From a checkpoint of a small transformer trained on Wikipedia.
Size: 15 layers, width 384, 4 heads of 96, MLP 1152 GeGLU, vocabulary 4263, 30.4M parameters.
Architecture: RMSNorm before and after each block, no biases in attention or MLP, capped logits.
Each number is 200 + 20 x the weight over its row's rms, rounded and kept within 0 to 999. Layers, rows and columns count from 0. The size before them is the row's rms in percent of the matrix's.

# gate: layer 9 MLP gate, 1152x384, rms 0.0952, rows 911-928, columns 0-127
# up: layer 9 MLP up, 1152x384, rms 0.103, rows 911-928, columns 0-127
# down: layer 9 MLP down (transposed), 1152x384, rms 0.0966, rows 911-928, columns 0-127
gate911,095,203,204,164,185,206,184,226,199,161,194,171,221,188,221,216,157,175,187,168,227,200,225,192,245,233,186,200,196,199,206,184,214,199,203,174,203,205,215,224,212,173,214,185,180,177,201,209,207,178,229,186,211,234,209,179,192,257,198,215,225,218,217,174,196,216,191,211,222,189,200,192,183,226,166,222,231,211,201,212,207,169,185,149,183,196,207,204,229,214,194,215,190,191,194,223,191,197,191,186,193,195,201,165,183,201,177,201,177,234,190,261,184,194,208,192,198,216,163,192,222,201,206,197,207,181,179,224,236
up911,101,177,247,187,214,222,195,225,213,163,209,205,210,189,188,173,191,183,173,186,211,226,184,232,199,204,204,199,242,209,183,197,174,188,189,211,208,191,204,190,191,164,200,209,198,182,206,208,197,206,256,212,225,247,193,229,215,157,231,200,205,189,194,192,188,188,159,171,202,232,196,223,212,197,247,215,188,225,180,173,175,197,196,207,187,194,188,194,190,219,180,164,190,211,211,172,213,206,222,211,187,216,186,203,194,210,222,234,222,214,197,204,202,210,227,198,215,175,167,180,209,230,227,195,205,183,195,200,224
down911,108,189,158,180,201,177,232,234,212,198,217,171,219,190,207,213,183,211,217,191,172,200,186,204,186,200,192,196,184,168,197,186,193,205,216,179,205,189,225,145,181,221,210,201,156,236,202,191,206,193,177,231,220,169,213,189,225,168,192,188,189,206,231,178,174,171,196,211,202,202,166,222,207,248,197,201,174,205,218,233,204,163,182,238,209,186,185,157,194,214,220,184,197,194,199,209,243,204,178,180,170,183,205,201,201,217,219,218,179,226,237,182,199,207,216,177,207,202,159,198,205,212,221,190,197,204,208,167,169
gate912,103,217,230,187,186,171,215,205,200,198,201,172,194,220,195,222,189,200,202,201,190,231,197,199,187,205,218,168,232,194,187,190,203,201,205,203,193,230,176,176,199,210,180,179,223,189,251,199,208,214,216,224,167,230,186,202,179,172,161,199,146,181,177,206,189,226,216,192,217,203,152,189,246,222,202,190,214,201,191,203,198,197,242,203,199,207,202,187,245,223,210,207,179,181,206,199,199,181,216,209,193,186,168,185,180,184,204,205,217,185,236,203,234,166,196,166,178,189,182,190,223,212,208,229,213,187,167,216,171
up912,096,180,183,194,212,241,222,200,216,199,181,190,207,178,218,182,183,207,174,212,190,239,181,193,185,179,231,207,217,189,193,247,222,190,214,211,225,228,210,212,208,174,156,184,174,175,172,196,214,205,245,173,196,197,178,204,211,209,213,203,195,214,229,189,192,182,209,179,239,203,188,230,165,216,200,211,175,165,221,174,181,183,197,180,220,217,210,156,187,198,197,204,199,212,182,195,223,226,182,226,230,195,238,191,170,218,169,216,210,201,170,206,208,192,186,217,157,168,228,215,220,213,187,217,225,181,201,213,229
down912,099,225,201,212,216,217,202,182,191,206,178,191,218,210,215,188,169,239,254,214,188,224,235,224,227,194,192,198,207,178,182,164,207,198,182,200,178,227,220,163,226,200,195,196,190,202,211,182,201,209,223,181,172,215,191,169,213,219,191,233,208,181,192,198,216,217,215,232,201,213,223,211,205,193,172,209,209,177,203,232,234,172,214,157,224,200,204,201,212,201,206,192,217,202,202,210,203,189,220,200,187,226,232,210,185,209,198,197,213,225,201,204,205,164,219,204,164,211,201,184,211,208,191,198,244,213,222,172,180
gate913,092,216,224,191,203,224,199,205,180,234,166,231,231,212,192,211,169,211,181,197,189,209,207,206,208,227,211,194,205,222,200,228,200,230,180,213,193,201,199,184,213,169,225,227,190,199,201,225,209,216,196,196,172,197,232,221,209,165,215,177,202,200,182,222,215,247,210,171,205,174,173,223,226,196,185,203,197,190,192,183,217,234,203,193,222,200,185,197,189,197,177,211,199,198,185,212,238,223,221,197,205,166,213,205,223,183,167,182,226,189,207,195,185,197,213,178,177,189,215,224,184,233,224,194,197,211,168,170,231
up913,097,200,179,234,202,201,240,165,209,196,169,237,144,202,182,202,171,200,195,199,188,220,177,209,195,202,215,181,209,181,200,205,225,210,211,212,145,177,213,166,191,210,181,237,197,216,151,174,205,218,243,186,218,175,196,208,218,214,204,191,199,198,216,207,196,217,189,204,183,214,200,191,210,181,173,159,210,201,208,210,194,178,174,199,223,200,210,197,197,181,214,211,201,209,205,197,186,200,188,195,164,172,165,193,203,221,180,174,164,188,149,214,199,191,177,229,220,194,194,198,190,188,218,230,183,172,198,152,198
down913,095,172,208,207,183,189,190,229,179,161,173,208,201,180,225,171,210,197,209,208,154,220,230,167,190,189,208,195,169,190,183,176,221,197,237,212,203,203,218,188,206,215,189,179,173,158,178,182,177,186,196,219,198,209,204,194,202,209,174,178,204,195,180,174,193,169,202,216,194,215,175,191,206,252,204,174,202,200,148,190,243,186,184,206,206,186,200,185,164,205,222,176,168,217,215,177,197,207,201,184,151,187,216,179,213,217,191,242,196,222,199,176,184,186,230,232,182,154,194,206,219,223,209,233,212,181,179,199,160
gate914,094,190,187,206,216,174,214,162,238,209,242,202,190,199,188,212,245,193,219,207,181,212,221,243,161,214,215,227,195,207,218,211,221,203,156,218,221,211,197,166,214,213,203,181,208,166,220,213,189,190,209,204,196,207,209,191,231,234,213,215,195,184,189,232,183,196,183,195,196,237,177,194,195,194,196,197,208,202,180,206,218,217,245,191,221,197,187,221,185,227,186,228,160,215,186,228,226,212,225,195,207,165,200,209,195,227,214,214,205,220,211,208,211,201,233,226,196,177,195,176,246,204,196,191,217,211,179,218,160
up914,095,210,208,138,193,193,211,160,202,165,186,172,194,186,215,177,188,212,188,225,205,201,252,170,204,221,182,209,211,221,193,232,204,224,175,212,204,197,181,211,197,214,180,180,194,202,200,182,177,188,223,209,187,173,218,215,192,160,179,219,170,212,193,210,218,201,192,224,190,221,174,187,184,195,180,222,199,207,202,179,199,197,203,166,200,178,181,169,205,211,188,193,205,176,204,232,209,222,175,189,193,163,206,187,185,204,189,211,176,212,179,230,221,182,182,154,213,159,186,161,181,214,192,176,209,227,212,176,191
down914,096,193,212,209,176,174,235,185,161,196,167,180,170,219,209,194,169,185,238,205,193,236,196,180,194,166,205,164,209,190,161,156,199,183,218,201,191,214,216,186,198,203,195,201,194,198,231,206,238,197,209,178,185,193,177,200,193,175,216,191,210,208,218,177,222,220,186,205,222,192,177,196,219,180,156,182,213,224,203,181,206,190,185,188,218,202,206,209,194,182,196,185,213,231,187,223,154,214,168,221,197,164,207,201,179,200,227,233,207,201,185,198,165,206,160,189,198,230,197,193,186,183,186,196,213,195,245,179,190
gate915,102,211,153,217,203,214,228,218,210,188,145,175,194,201,209,198,212,231,198,190,234,187,209,246,238,200,225,175,212,201,183,205,200,176,229,219,201,194,198,196,161,187,203,220,204,152,190,177,201,181,173,203,193,231,182,174,219,187,181,200,173,219,206,200,249,185,204,186,214,188,195,215,209,229,218,203,222,198,178,193,200,186,212,215,177,173,186,239,210,213,211,222,227,186,189,197,202,163,165,208,217,218,206,215,217,223,216,203,237,210,171,182,176,192,182,238,153,185,208,204,200,195,248,237,188,216,162,204,199
up915,100,197,261,171,210,205,209,217,232,205,223,165,218,183,185,193,194,199,189,208,162,215,170,207,216,239,181,220,214,185,160,214,213,219,179,225,238,174,185,219,190,195,194,189,216,187,176,213,205,210,204,219,208,186,203,170,161,200,227,213,188,195,228,203,183,218,173,183,190,213,213,157,232,202,214,187,233,237,190,204,183,212,189,198,184,205,225,178,193,242,183,211,189,186,178,191,218,191,201,195,199,207,179,219,212,242,229,186,191,219,184,171,208,227,207,230,203,194,187,193,224,186,232,189,205,200,169,190,195
down915,100,193,215,169,232,212,198,200,241,191,185,217,240,199,218,149,155,190,212,173,184,203,212,228,226,194,215,208,195,211,178,186,214,159,200,235,208,193,185,223,213,183,209,182,232,181,182,206,190,195,201,185,168,199,181,150,176,196,211,211,193,211,192,234,251,205,199,211,216,196,178,218,213,195,180,213,230,184,202,208,192,196,188,178,206,208,187,214,145,193,206,218,208,186,154,176,170,179,198,184,197,217,205,209,203,214,219,192,212,228,228,194,192,191,197,175,191,210,212,218,178,232,162,170,196,200,227,186,207
gate916,103,200,194,216,201,213,214,174,206,205,177,160,179,190,200,195,213,204,208,215,211,204,191,186,180,182,208,193,195,230,217,164,203,214,209,255,240,194,223,215,197,204,209,175,211,167,196,197,191,186,224,177,185,231,210,215,197,175,179,217,204,209,200,201,208,195,207,166,218,197,160,215,249,207,203,210,236,192,192,197,223,233,202,213,201,214,199,185,198,235,208,199,197,188,213,205,207,212,253,188,196,194,212,190,195,182,190,238,201,219,214,223,181,210,192,217,173,169,178,188,181,196,179,219,192,199,224,228,198
up916,102,176,201,211,207,214,184,220,201,201,221,180,178,184,193,221,225,225,199,184,192,149,213,186,157,219,242,235,176,155,214,216,217,206,213,190,185,218,169,238,188,155,197,190,222,176,202,231,200,219,193,225,185,194,209,223,212,203,238,200,184,213,184,200,178,166,164,158,218,170,196,203,221,212,157,217,199,206,200,230,202,189,217,195,196,224,192,195,222,171,191,207,160,191,184,202,230,184,204,168,219,197,205,205,196,239,221,210,212,185,203,221,190,182,184,224,200,199,198,197,222,206,213,223,161,223,199,193,177
down916,098,188,217,191,193,217,204,217,229,207,189,208,240,187,187,181,168,199,219,216,208,199,208,210,213,154,220,173,190,180,225,217,183,187,189,216,157,215,188,152,204,207,201,246,197,212,208,157,202,176,194,210,221,205,193,213,252,204,164,191,203,226,212,185,206,171,218,232,181,194,195,202,177,207,203,154,245,218,215,204,210,195,213,185,190,213,204,213,197,199,180,158,196,223,150,182,218,202,193,208,208,214,201,187,188,165,177,207,184,185,177,220,159,186,226,216,244,200,197,259,189,217,207,189,201,177,228,192,185
gate917,093,202,226,170,193,189,201,194,214,228,177,213,204,183,217,181,203,222,192,202,198,201,205,190,212,203,216,224,194,174,198,210,198,183,216,173,202,182,219,184,240,200,215,189,210,202,184,232,193,194,168,231,206,215,209,250,204,178,181,221,210,206,197,203,195,161,215,178,178,168,200,193,219,187,228,183,195,227,196,208,183,195,205,210,220,163,169,235,212,189,212,187,184,196,183,190,196,173,169,231,201,212,204,219,194,215,196,212,147,224,210,144,208,209,154,190,147,212,187,198,213,200,206,245,192,180,220,210,200
up917,104,181,213,153,196,204,225,193,177,230,263,188,213,204,229,136,200,227,198,221,195,233,201,196,216,209,229,189,226,204,198,184,238,220,157,193,199,191,209,155,210,189,184,211,199,147,218,226,208,176,216,198,233,194,200,245,172,184,158,214,210,181,206,190,189,195,203,182,205,209,232,194,219,228,203,195,198,181,175,211,204,196,214,201,194,205,209,223,204,183,174,215,177,183,192,225,234,218,199,144,173,178,215,189,202,200,197,184,196,175,178,193,214,184,209,199,213,233,166,177,223,209,211,200,236,181,232,217,199
down917,097,196,209,217,213,181,200,221,212,165,191,223,155,203,167,225,198,196,207,189,173,223,219,210,225,216,184,237,192,189,194,155,204,204,189,213,206,202,182,197,195,163,216,187,190,221,208,226,161,222,155,205,203,166,258,235,192,188,222,225,238,213,194,226,192,227,166,185,196,173,221,186,195,168,183,194,213,203,192,193,192,197,209,185,205,207,183,158,190,190,221,204,226,216,210,188,192,197,173,239,216,206,204,224,234,190,201,186,224,186,200,208,164,204,206,200,238,203,197,232,162,214,215,190,161,164,176,189,208
gate918,099,206,200,200,207,202,188,200,179,210,204,203,209,199,211,264,188,196,196,194,214,204,195,226,231,190,191,219,188,197,219,201,173,187,218,175,136,210,184,231,179,223,192,226,236,183,182,215,198,186,221,211,202,206,191,198,192,229,182,171,193,222,157,189,158,240,200,215,221,219,167,224,210,186,204,236,211,180,223,218,180,211,183,189,169,172,210,202,189,231,229,210,216,214,183,220,189,211,220,215,196,194,242,210,188,211,178,191,198,165,227,198,208,217,223,219,180,200,208,181,206,208,187,205,154,242,185,164,207
up918,098,189,199,185,188,202,193,178,204,178,178,195,189,243,226,195,178,204,223,209,217,221,180,230,214,202,179,246,202,209,220,212,229,227,200,222,203,189,208,215,213,193,208,199,192,177,210,212,210,191,213,214,231,214,200,180,211,180,226,249,220,183,194,201,206,164,207,218,169,193,180,188,183,176,209,217,148,228,212,243,200,189,248,209,180,202,205,197,198,194,204,229,225,194,210,177,166,204,212,188,176,217,161,198,191,221,178,206,211,202,174,157,216,205,199,255,178,193,194,192,185,187,202,215,208,197,212,183,175
down918,097,223,249,172,241,183,195,221,224,180,227,183,209,200,204,227,210,171,182,212,197,228,226,198,192,166,178,196,189,221,182,221,231,211,192,190,186,191,217,188,175,178,162,210,217,206,221,163,208,181,200,170,210,214,190,224,194,192,208,190,166,197,237,220,180,192,160,216,218,195,206,177,223,209,219,196,221,187,174,193,225,214,200,181,230,180,170,149,178,206,191,185,199,160,218,214,209,213,178,217,203,180,180,233,213,242,171,193,233,175,154,248,166,205,229,186,180,218,177,208,207,184,182,200,216,208,195,188,176
gate919,096,202,214,199,180,230,183,161,183,196,228,242,149,213,169,253,207,228,165,221,204,217,190,215,203,190,216,197,156,177,239,163,206,189,198,216,192,194,229,196,218,212,215,195,204,195,171,208,220,178,207,218,186,211,196,233,202,223,178,166,192,191,214,181,161,191,214,189,202,200,174,180,237,190,234,174,181,204,184,212,195,203,220,160,188,217,184,203,195,212,223,220,205,184,178,164,205,213,210,194,189,210,205,200,210,189,221,220,215,164,187,201,200,183,227,238,231,220,239,204,174,206,164,170,140,190,174,203,192
up919,102,207,219,207,205,185,198,194,191,210,218,224,205,197,203,237,192,193,203,183,169,195,207,183,232,180,167,184,165,150,202,176,200,227,168,199,232,202,203,193,214,202,174,209,183,199,193,187,190,211,201,188,175,228,196,184,227,228,227,203,199,206,207,218,191,193,201,209,181,178,187,207,221,219,205,174,204,205,219,179,187,230,186,162,191,163,191,224,182,207,223,181,238,180,254,191,157,230,222,189,223,197,202,222,197,172,220,206,219,196,178,219,214,202,189,205,238,163,190,201,205,243,163,221,223,176,184,229,174
down919,100,197,192,200,199,200,178,214,194,222,171,230,210,198,205,187,203,217,210,192,202,180,184,225,207,184,222,211,187,183,203,185,201,196,203,207,161,213,201,187,247,176,278,223,203,191,166,195,182,208,227,195,200,176,218,195,181,229,222,183,189,208,200,199,178,193,204,196,145,234,175,205,216,186,238,197,204,214,208,202,181,191,226,189,209,175,213,202,202,198,213,203,179,172,210,169,213,180,194,192,197,183,208,188,210,189,211,194,214,192,236,169,199,201,216,219,197,199,181,232,221,226,207,232,199,197,207,164,176
gate920,096,201,200,192,203,181,183,170,185,196,186,198,204,189,201,194,193,192,182,213,232,211,171,213,211,175,210,195,197,234,207,235,197,187,208,187,229,192,226,214,198,199,171,199,192,219,170,171,213,196,213,208,199,203,214,212,210,221,188,161,191,188,181,212,180,188,186,196,191,208,209,183,191,174,208,168,196,228,181,194,203,189,232,194,210,179,226,225,195,220,222,199,215,188,213,204,175,237,221,196,197,179,148,169,183,180,176,225,169,194,199,183,233,192,201,215,207,238,220,188,177,215,207,233,189,222,165,208,199
up920,098,194,212,175,221,221,223,173,198,151,213,186,178,207,203,178,228,192,215,199,178,181,197,175,204,233,212,191,229,188,219,209,191,222,192,212,172,222,203,207,196,159,174,190,239,231,174,221,239,183,251,184,181,196,218,217,179,185,219,181,217,204,226,201,195,204,210,250,209,209,177,209,190,186,198,160,157,198,224,192,203,187,192,199,184,167,172,196,183,229,220,217,221,189,166,224,194,216,227,219,232,185,205,194,199,216,194,208,188,161,212,224,214,199,207,210,200,207,210,181,178,205,232,216,189,245,197,212,170
down920,104,203,232,182,199,193,208,214,169,196,227,230,202,217,180,162,204,227,199,216,226,205,195,179,211,214,191,178,212,199,209,202,198,184,193,145,205,201,198,205,221,202,196,188,217,200,232,203,205,157,209,222,217,154,186,177,199,206,201,191,170,204,224,193,197,171,207,195,188,176,194,238,153,221,190,184,217,193,190,218,207,153,188,178,188,246,191,213,197,207,193,223,191,178,224,172,173,190,164,175,193,203,205,220,210,229,217,201,186,192,184,199,191,210,212,198,214,205,164,163,212,197,168,219,204,205,204,197,202
gate921,100,220,223,231,184,237,189,200,193,196,210,172,150,193,175,194,209,187,195,217,181,202,194,207,200,167,158,183,189,218,210,171,185,232,193,172,178,222,223,189,220,208,201,207,198,226,194,179,176,240,208,193,201,223,161,199,185,212,251,158,217,172,176,231,187,208,174,204,211,222,234,198,207,222,209,213,180,183,192,202,215,226,229,193,189,227,194,180,188,205,189,203,214,175,184,222,195,183,213,220,177,189,167,215,180,174,217,187,174,173,225,198,250,220,212,196,166,195,173,211,204,197,180,223,180,231,206,199,240
up921,094,208,232,205,170,207,193,195,231,203,221,208,157,174,218,207,168,185,185,171,158,210,182,207,221,201,184,171,185,155,178,147,215,183,173,192,215,164,178,164,182,194,246,170,183,201,188,232,201,219,152,209,213,201,227,165,181,210,202,241,213,187,213,170,214,207,205,188,215,194,194,180,191,186,180,198,172,228,222,211,203,189,199,183,226,185,189,162,222,211,191,206,257,175,216,231,188,236,217,206,169,151,202,205,180,191,231,163,182,221,210,205,214,173,224,183,189,232,197,217,173,207,227,226,140,206,192,179,177
down921,096,212,178,183,212,256,200,174,209,207,195,172,239,188,217,228,203,161,217,201,163,165,183,197,185,190,214,201,215,207,186,171,206,205,206,214,201,216,167,193,207,211,168,179,208,196,225,199,215,184,191,162,195,248,218,197,172,187,172,235,185,224,214,151,204,178,226,172,203,236,180,201,171,229,203,188,208,211,218,188,230,218,155,207,202,180,175,189,211,169,208,194,204,222,162,213,163,188,189,190,194,168,221,179,205,185,201,150,239,149,179,219,223,190,233,241,187,231,213,215,203,190,205,180,190,211,193,217,182
gate922,101,211,190,199,229,183,220,204,237,188,216,217,223,178,202,232,172,163,197,200,178,219,209,187,211,206,220,230,188,184,200,226,199,192,205,181,212,191,192,245,178,181,185,223,196,212,199,184,232,182,184,201,164,201,200,175,224,180,188,180,193,190,217,198,196,191,187,184,200,192,158,192,183,158,211,195,201,205,221,175,184,205,218,172,205,205,203,201,225,168,199,165,234,186,247,204,176,218,207,175,191,177,198,237,173,182,211,181,208,202,217,211,212,205,194,177,190,167,204,194,159,201,193,189,202,156,227,201,209
up922,098,180,208,191,169,205,209,212,236,235,208,227,221,242,194,197,207,206,207,180,213,169,184,213,215,168,165,170,199,199,183,219,220,177,186,227,179,198,158,175,187,187,177,217,176,169,195,230,193,193,194,207,190,217,219,155,234,222,222,199,206,215,199,246,174,239,181,200,206,202,197,153,211,197,199,220,208,227,206,217,230,198,197,202,193,199,205,192,181,187,195,190,189,192,180,210,212,221,193,190,208,181,204,204,190,210,214,202,194,188,202,203,213,211,218,183,196,215,199,209,186,195,190,204,183,249,169,170,169
down922,106,202,194,198,197,204,225,181,226,183,198,226,212,193,180,209,198,209,195,219,194,206,228,214,188,210,214,243,207,229,212,203,206,221,194,205,202,169,201,173,198,217,202,206,195,192,205,219,178,190,175,186,223,186,168,190,198,208,188,218,214,217,216,204,221,189,179,193,181,193,198,227,223,201,187,214,187,225,207,200,202,213,169,202,208,193,159,207,216,194,222,176,243,208,214,181,220,205,193,219,184,155,227,208,194,176,183,219,175,188,189,247,204,220,185,231,239,194,183,219,191,210,223,186,187,190,210,236,191
gate923,109,204,206,185,215,227,205,225,192,194,183,174,204,241,175,209,180,172,226,205,223,191,167,203,190,186,189,204,183,198,188,195,176,192,206,189,197,218,235,220,182,205,210,216,196,218,214,188,190,199,236,196,204,183,184,220,181,206,194,183,190,177,166,198,173,219,203,163,209,218,220,179,197,201,210,186,197,221,171,154,216,208,228,199,180,200,202,141,215,216,206,217,196,223,184,204,217,191,193,195,225,235,234,209,188,207,262,202,155,185,168,217,196,212,200,200,225,213,184,215,199,180,189,188,171,227,213,209,165
up923,107,208,166,203,210,207,213,219,174,169,184,215,237,212,187,195,186,216,181,208,178,218,193,215,168,195,214,242,181,229,171,214,164,212,176,176,214,195,205,197,172,219,220,189,190,215,202,228,191,218,215,183,209,198,173,214,218,187,181,214,201,199,160,221,193,187,182,186,243,239,213,160,201,199,197,210,194,238,188,181,197,200,191,203,198,200,177,203,197,237,216,185,189,206,205,209,229,237,218,214,171,210,225,188,180,195,200,188,194,207,163,212,188,209,157,226,187,209,198,210,224,195,203,242,206,223,180,219,200
down923,106,220,210,174,206,197,203,210,181,223,199,169,202,202,203,213,234,223,227,171,216,251,175,216,159,190,171,230,197,167,212,177,216,149,227,225,201,208,202,191,177,212,234,224,188,214,174,206,204,174,226,176,224,181,211,191,225,163,189,167,191,207,160,194,177,211,189,200,171,188,206,197,165,216,227,200,190,205,207,192,163,159,204,207,178,172,205,180,240,178,197,174,152,214,184,174,188,177,181,192,215,210,191,198,192,211,231,198,209,190,213,204,219,204,167,197,220,169,221,232,217,172,222,193,206,179,214,198,184
gate924,104,212,212,205,182,211,206,197,189,165,221,196,198,202,163,233,209,187,249,223,224,207,154,220,173,222,222,226,211,193,213,193,234,206,242,198,205,205,238,227,156,175,217,214,238,186,219,180,196,236,213,206,198,202,197,142,216,237,180,208,205,196,220,194,205,227,197,227,179,195,193,211,177,220,188,198,218,242,209,208,208,167,210,166,228,169,186,211,199,196,221,243,186,210,184,175,217,205,217,179,211,192,185,181,183,192,211,194,203,227,195,154,235,197,162,217,182,200,196,270,191,184,244,228,188,199,219,213,216
up924,101,220,216,201,186,172,205,206,202,228,227,208,219,182,202,171,190,232,195,212,188,195,184,209,189,202,233,198,209,191,174,187,211,211,196,209,262,175,205,223,206,198,201,182,189,216,178,210,208,200,179,179,215,213,184,224,190,180,179,199,176,205,213,214,218,213,205,173,212,198,212,191,209,208,186,191,188,210,183,219,204,200,235,193,205,245,206,184,148,187,231,189,213,158,187,221,191,226,206,183,220,209,200,226,193,209,200,218,219,146,209,200,168,208,217,189,236,177,208,220,226,155,217,193,215,162,197,189,193
down924,108,218,207,223,203,200,218,220,211,203,226,242,208,239,222,212,176,209,189,204,204,168,196,206,175,165,232,207,190,191,217,212,180,189,206,203,205,208,215,218,209,197,206,232,156,240,179,207,231,208,196,210,181,157,193,182,239,193,192,185,197,153,219,201,234,216,204,197,179,198,184,212,226,173,215,175,181,176,184,175,205,222,196,212,206,195,206,207,203,250,210,197,170,149,214,190,175,205,226,200,175,199,180,215,209,149,175,215,206,186,178,212,192,184,183,163,170,217,222,209,200,224,192,201,258,188,223,224,213
gate925,097,231,197,174,161,218,200,220,203,190,193,225,213,182,190,237,197,202,206,178,218,227,205,242,194,199,207,192,204,205,179,184,180,195,206,212,183,194,173,163,180,226,223,182,200,220,179,207,199,206,237,192,201,225,191,214,182,224,192,176,207,186,212,188,210,216,201,220,209,209,229,217,204,185,194,182,206,179,177,213,159,201,203,241,193,209,206,192,215,197,195,172,244,230,218,211,225,230,217,202,176,231,185,182,194,232,216,201,205,183,196,198,192,211,215,196,189,195,163,189,193,173,181,220,198,218,183,185,232
up925,099,215,202,172,195,182,230,173,145,182,193,189,187,177,209,222,226,190,181,213,156,208,224,173,204,191,182,235,180,227,192,194,215,164,170,223,176,191,185,199,205,206,207,175,191,226,193,213,204,181,198,176,195,168,213,213,195,205,178,211,198,182,210,151,214,228,233,201,178,189,150,190,216,225,223,184,186,211,209,191,210,224,179,197,241,204,221,176,234,200,182,173,238,217,198,210,230,201,206,160,200,198,197,186,199,220,209,195,199,210,197,198,191,200,186,180,192,203,206,163,204,169,220,187,198,210,256,187,217
down925,101,191,201,159,180,207,209,217,221,245,193,199,215,203,210,203,224,180,168,184,223,224,205,204,230,218,201,245,208,165,217,186,220,186,201,231,191,194,233,240,221,185,186,164,189,236,177,181,235,200,189,191,215,199,230,174,191,192,190,209,211,212,212,170,216,190,205,206,195,202,196,225,191,225,188,196,212,172,223,205,176,193,153,192,213,198,215,229,212,180,228,218,210,238,187,199,228,169,213,191,212,217,212,200,153,191,226,193,179,197,178,201,182,195,208,225,181,196,206,200,229,208,252,204,204,213,210,171,213
gate926,104,157,166,205,219,215,165,219,201,210,148,205,203,219,208,199,221,194,233,163,214,196,195,185,199,231,176,200,179,180,198,193,212,213,179,173,206,213,219,199,197,177,191,193,212,189,215,171,172,199,166,208,210,179,195,188,217,205,205,171,195,224,210,189,196,209,193,193,211,214,232,159,219,198,241,211,213,183,217,219,225,168,254,185,213,208,187,208,170,204,223,212,222,209,213,202,211,212,224,216,180,226,204,196,162,220,194,205,161,200,220,206,204,200,176,202,198,160,184,205,167,211,191,193,191,177,192,199,190
up926,103,181,185,193,167,176,198,180,214,198,206,190,162,195,186,182,208,204,205,234,215,161,204,205,235,195,198,186,163,222,213,187,212,215,196,206,199,165,185,218,211,235,203,181,187,190,218,203,213,183,218,153,185,192,231,213,198,178,186,204,146,186,156,219,205,206,206,238,204,195,206,190,193,165,219,196,177,188,197,184,190,190,208,181,225,171,179,222,197,166,222,232,179,169,194,226,203,208,190,202,193,189,221,213,186,199,196,214,205,223,214,198,228,183,178,245,216,187,199,212,178,196,201,210,237,185,216,192,171
down926,107,208,203,193,207,182,201,179,190,227,210,176,195,188,218,170,213,173,210,184,208,213,207,223,209,212,219,187,172,151,199,206,204,207,215,193,178,185,199,189,181,217,226,188,218,181,237,214,199,214,236,181,199,187,199,241,207,207,191,179,215,199,241,196,196,212,212,214,136,192,250,209,167,232,209,216,205,193,218,172,230,187,217,216,204,207,198,194,164,208,194,187,214,176,200,158,220,184,217,160,200,182,194,185,199,181,190,228,195,216,193,215,238,200,177,180,171,173,177,204,150,199,206,185,226,234,227,197,210
gate927,096,238,176,210,195,205,160,191,212,199,180,185,174,229,192,214,198,173,168,211,170,201,191,232,213,175,206,213,254,204,193,212,233,160,202,202,212,165,167,200,187,200,194,197,157,237,194,221,191,185,180,212,221,174,203,204,192,183,219,218,200,221,188,211,201,187,215,191,219,179,216,208,165,178,202,197,155,183,205,187,187,204,183,186,191,201,189,159,202,198,198,231,212,195,222,148,205,217,203,184,211,174,203,173,220,190,229,205,197,215,223,180,205,182,210,189,196,184,197,174,193,193,189,224,218,210,216,196,222
up927,100,192,211,167,259,201,203,210,180,195,229,150,229,187,168,217,201,210,178,216,222,211,203,203,210,229,185,205,205,194,203,191,175,198,202,216,189,226,190,160,212,205,176,213,174,223,196,176,188,222,224,223,213,220,236,224,194,215,196,188,183,233,187,174,161,216,183,231,206,188,205,225,190,190,218,207,218,209,200,182,171,234,213,213,221,209,219,191,198,210,200,236,202,182,195,194,225,214,197,194,228,171,171,225,223,205,213,223,193,213,255,197,181,168,190,154,190,196,171,210,228,193,199,224,190,184,198,208,220
down927,099,205,225,176,196,203,229,213,209,241,181,186,189,179,221,173,188,213,211,173,192,224,196,180,211,206,220,217,208,174,188,203,209,159,203,182,204,210,175,194,215,196,204,179,240,184,206,202,177,197,157,220,232,187,186,219,218,206,203,205,194,161,223,211,176,172,227,196,219,191,185,212,181,192,188,181,228,201,212,180,214,209,210,204,189,239,232,194,224,223,169,211,179,209,197,177,175,202,185,211,157,205,195,176,208,196,195,198,228,184,208,193,211,225,224,192,216,224,181,202,209,248,218,204,203,225,218,232,178
gate928,102,177,200,182,160,193,200,225,236,207,193,175,201,206,212,204,180,199,182,189,206,206,189,164,166,220,190,196,238,198,253,202,167,216,218,218,187,212,202,204,182,191,184,172,194,208,200,197,210,207,209,186,238,223,213,169,201,174,191,208,187,241,174,222,175,197,152,228,195,187,199,196,191,194,189,199,214,179,182,206,211,203,181,174,213,240,205,203,229,212,196,214,207,198,191,195,178,175,197,162,188,209,159,190,197,209,189,161,178,204,171,209,157,200,208,187,172,194,193,180,199,206,210,234,168,151,222,228,175
up928,096,204,203,190,204,212,188,210,219,232,175,219,204,228,201,228,239,231,211,203,173,178,193,225,161,197,184,195,203,186,241,221,196,209,217,216,190,204,203,263,180,222,203,216,217,196,200,208,221,200,191,214,196,218,189,221,223,161,234,218,205,194,203,252,223,203,190,209,226,206,169,187,217,206,227,171,169,186,186,235,198,181,212,176,180,221,191,200,182,193,219,210,202,211,222,195,200,175,221,216,205,193,234,203,206,178,170,168,197,200,175,202,218,151,163,200,207,252,177,225,194,202,204,207,200,191,176,168,214
down928,099,198,201,218,188,186,221,226,197,205,201,189,228,243,169,236,193,217,193,154,196,204,169,205,205,198,181,238,202,217,219,155,184,210,183,202,240,239,192,213,199,238,193,218,211,216,183,192,222,201,212,225,194,200,180,179,197,196,195,208,167,200,241,201,178,228,196,192,194,229,185,205,177,207,192,185,184,215,189,211,207,195,171,195,223,204,170,188,197,202,189,199,214,190,199,194,182,257,187,241,173,228,197,195,215,199,169,190,204,207,199,165,215,199,164,184,193,206,180,201,207,194,209,218,207,226,203,184,204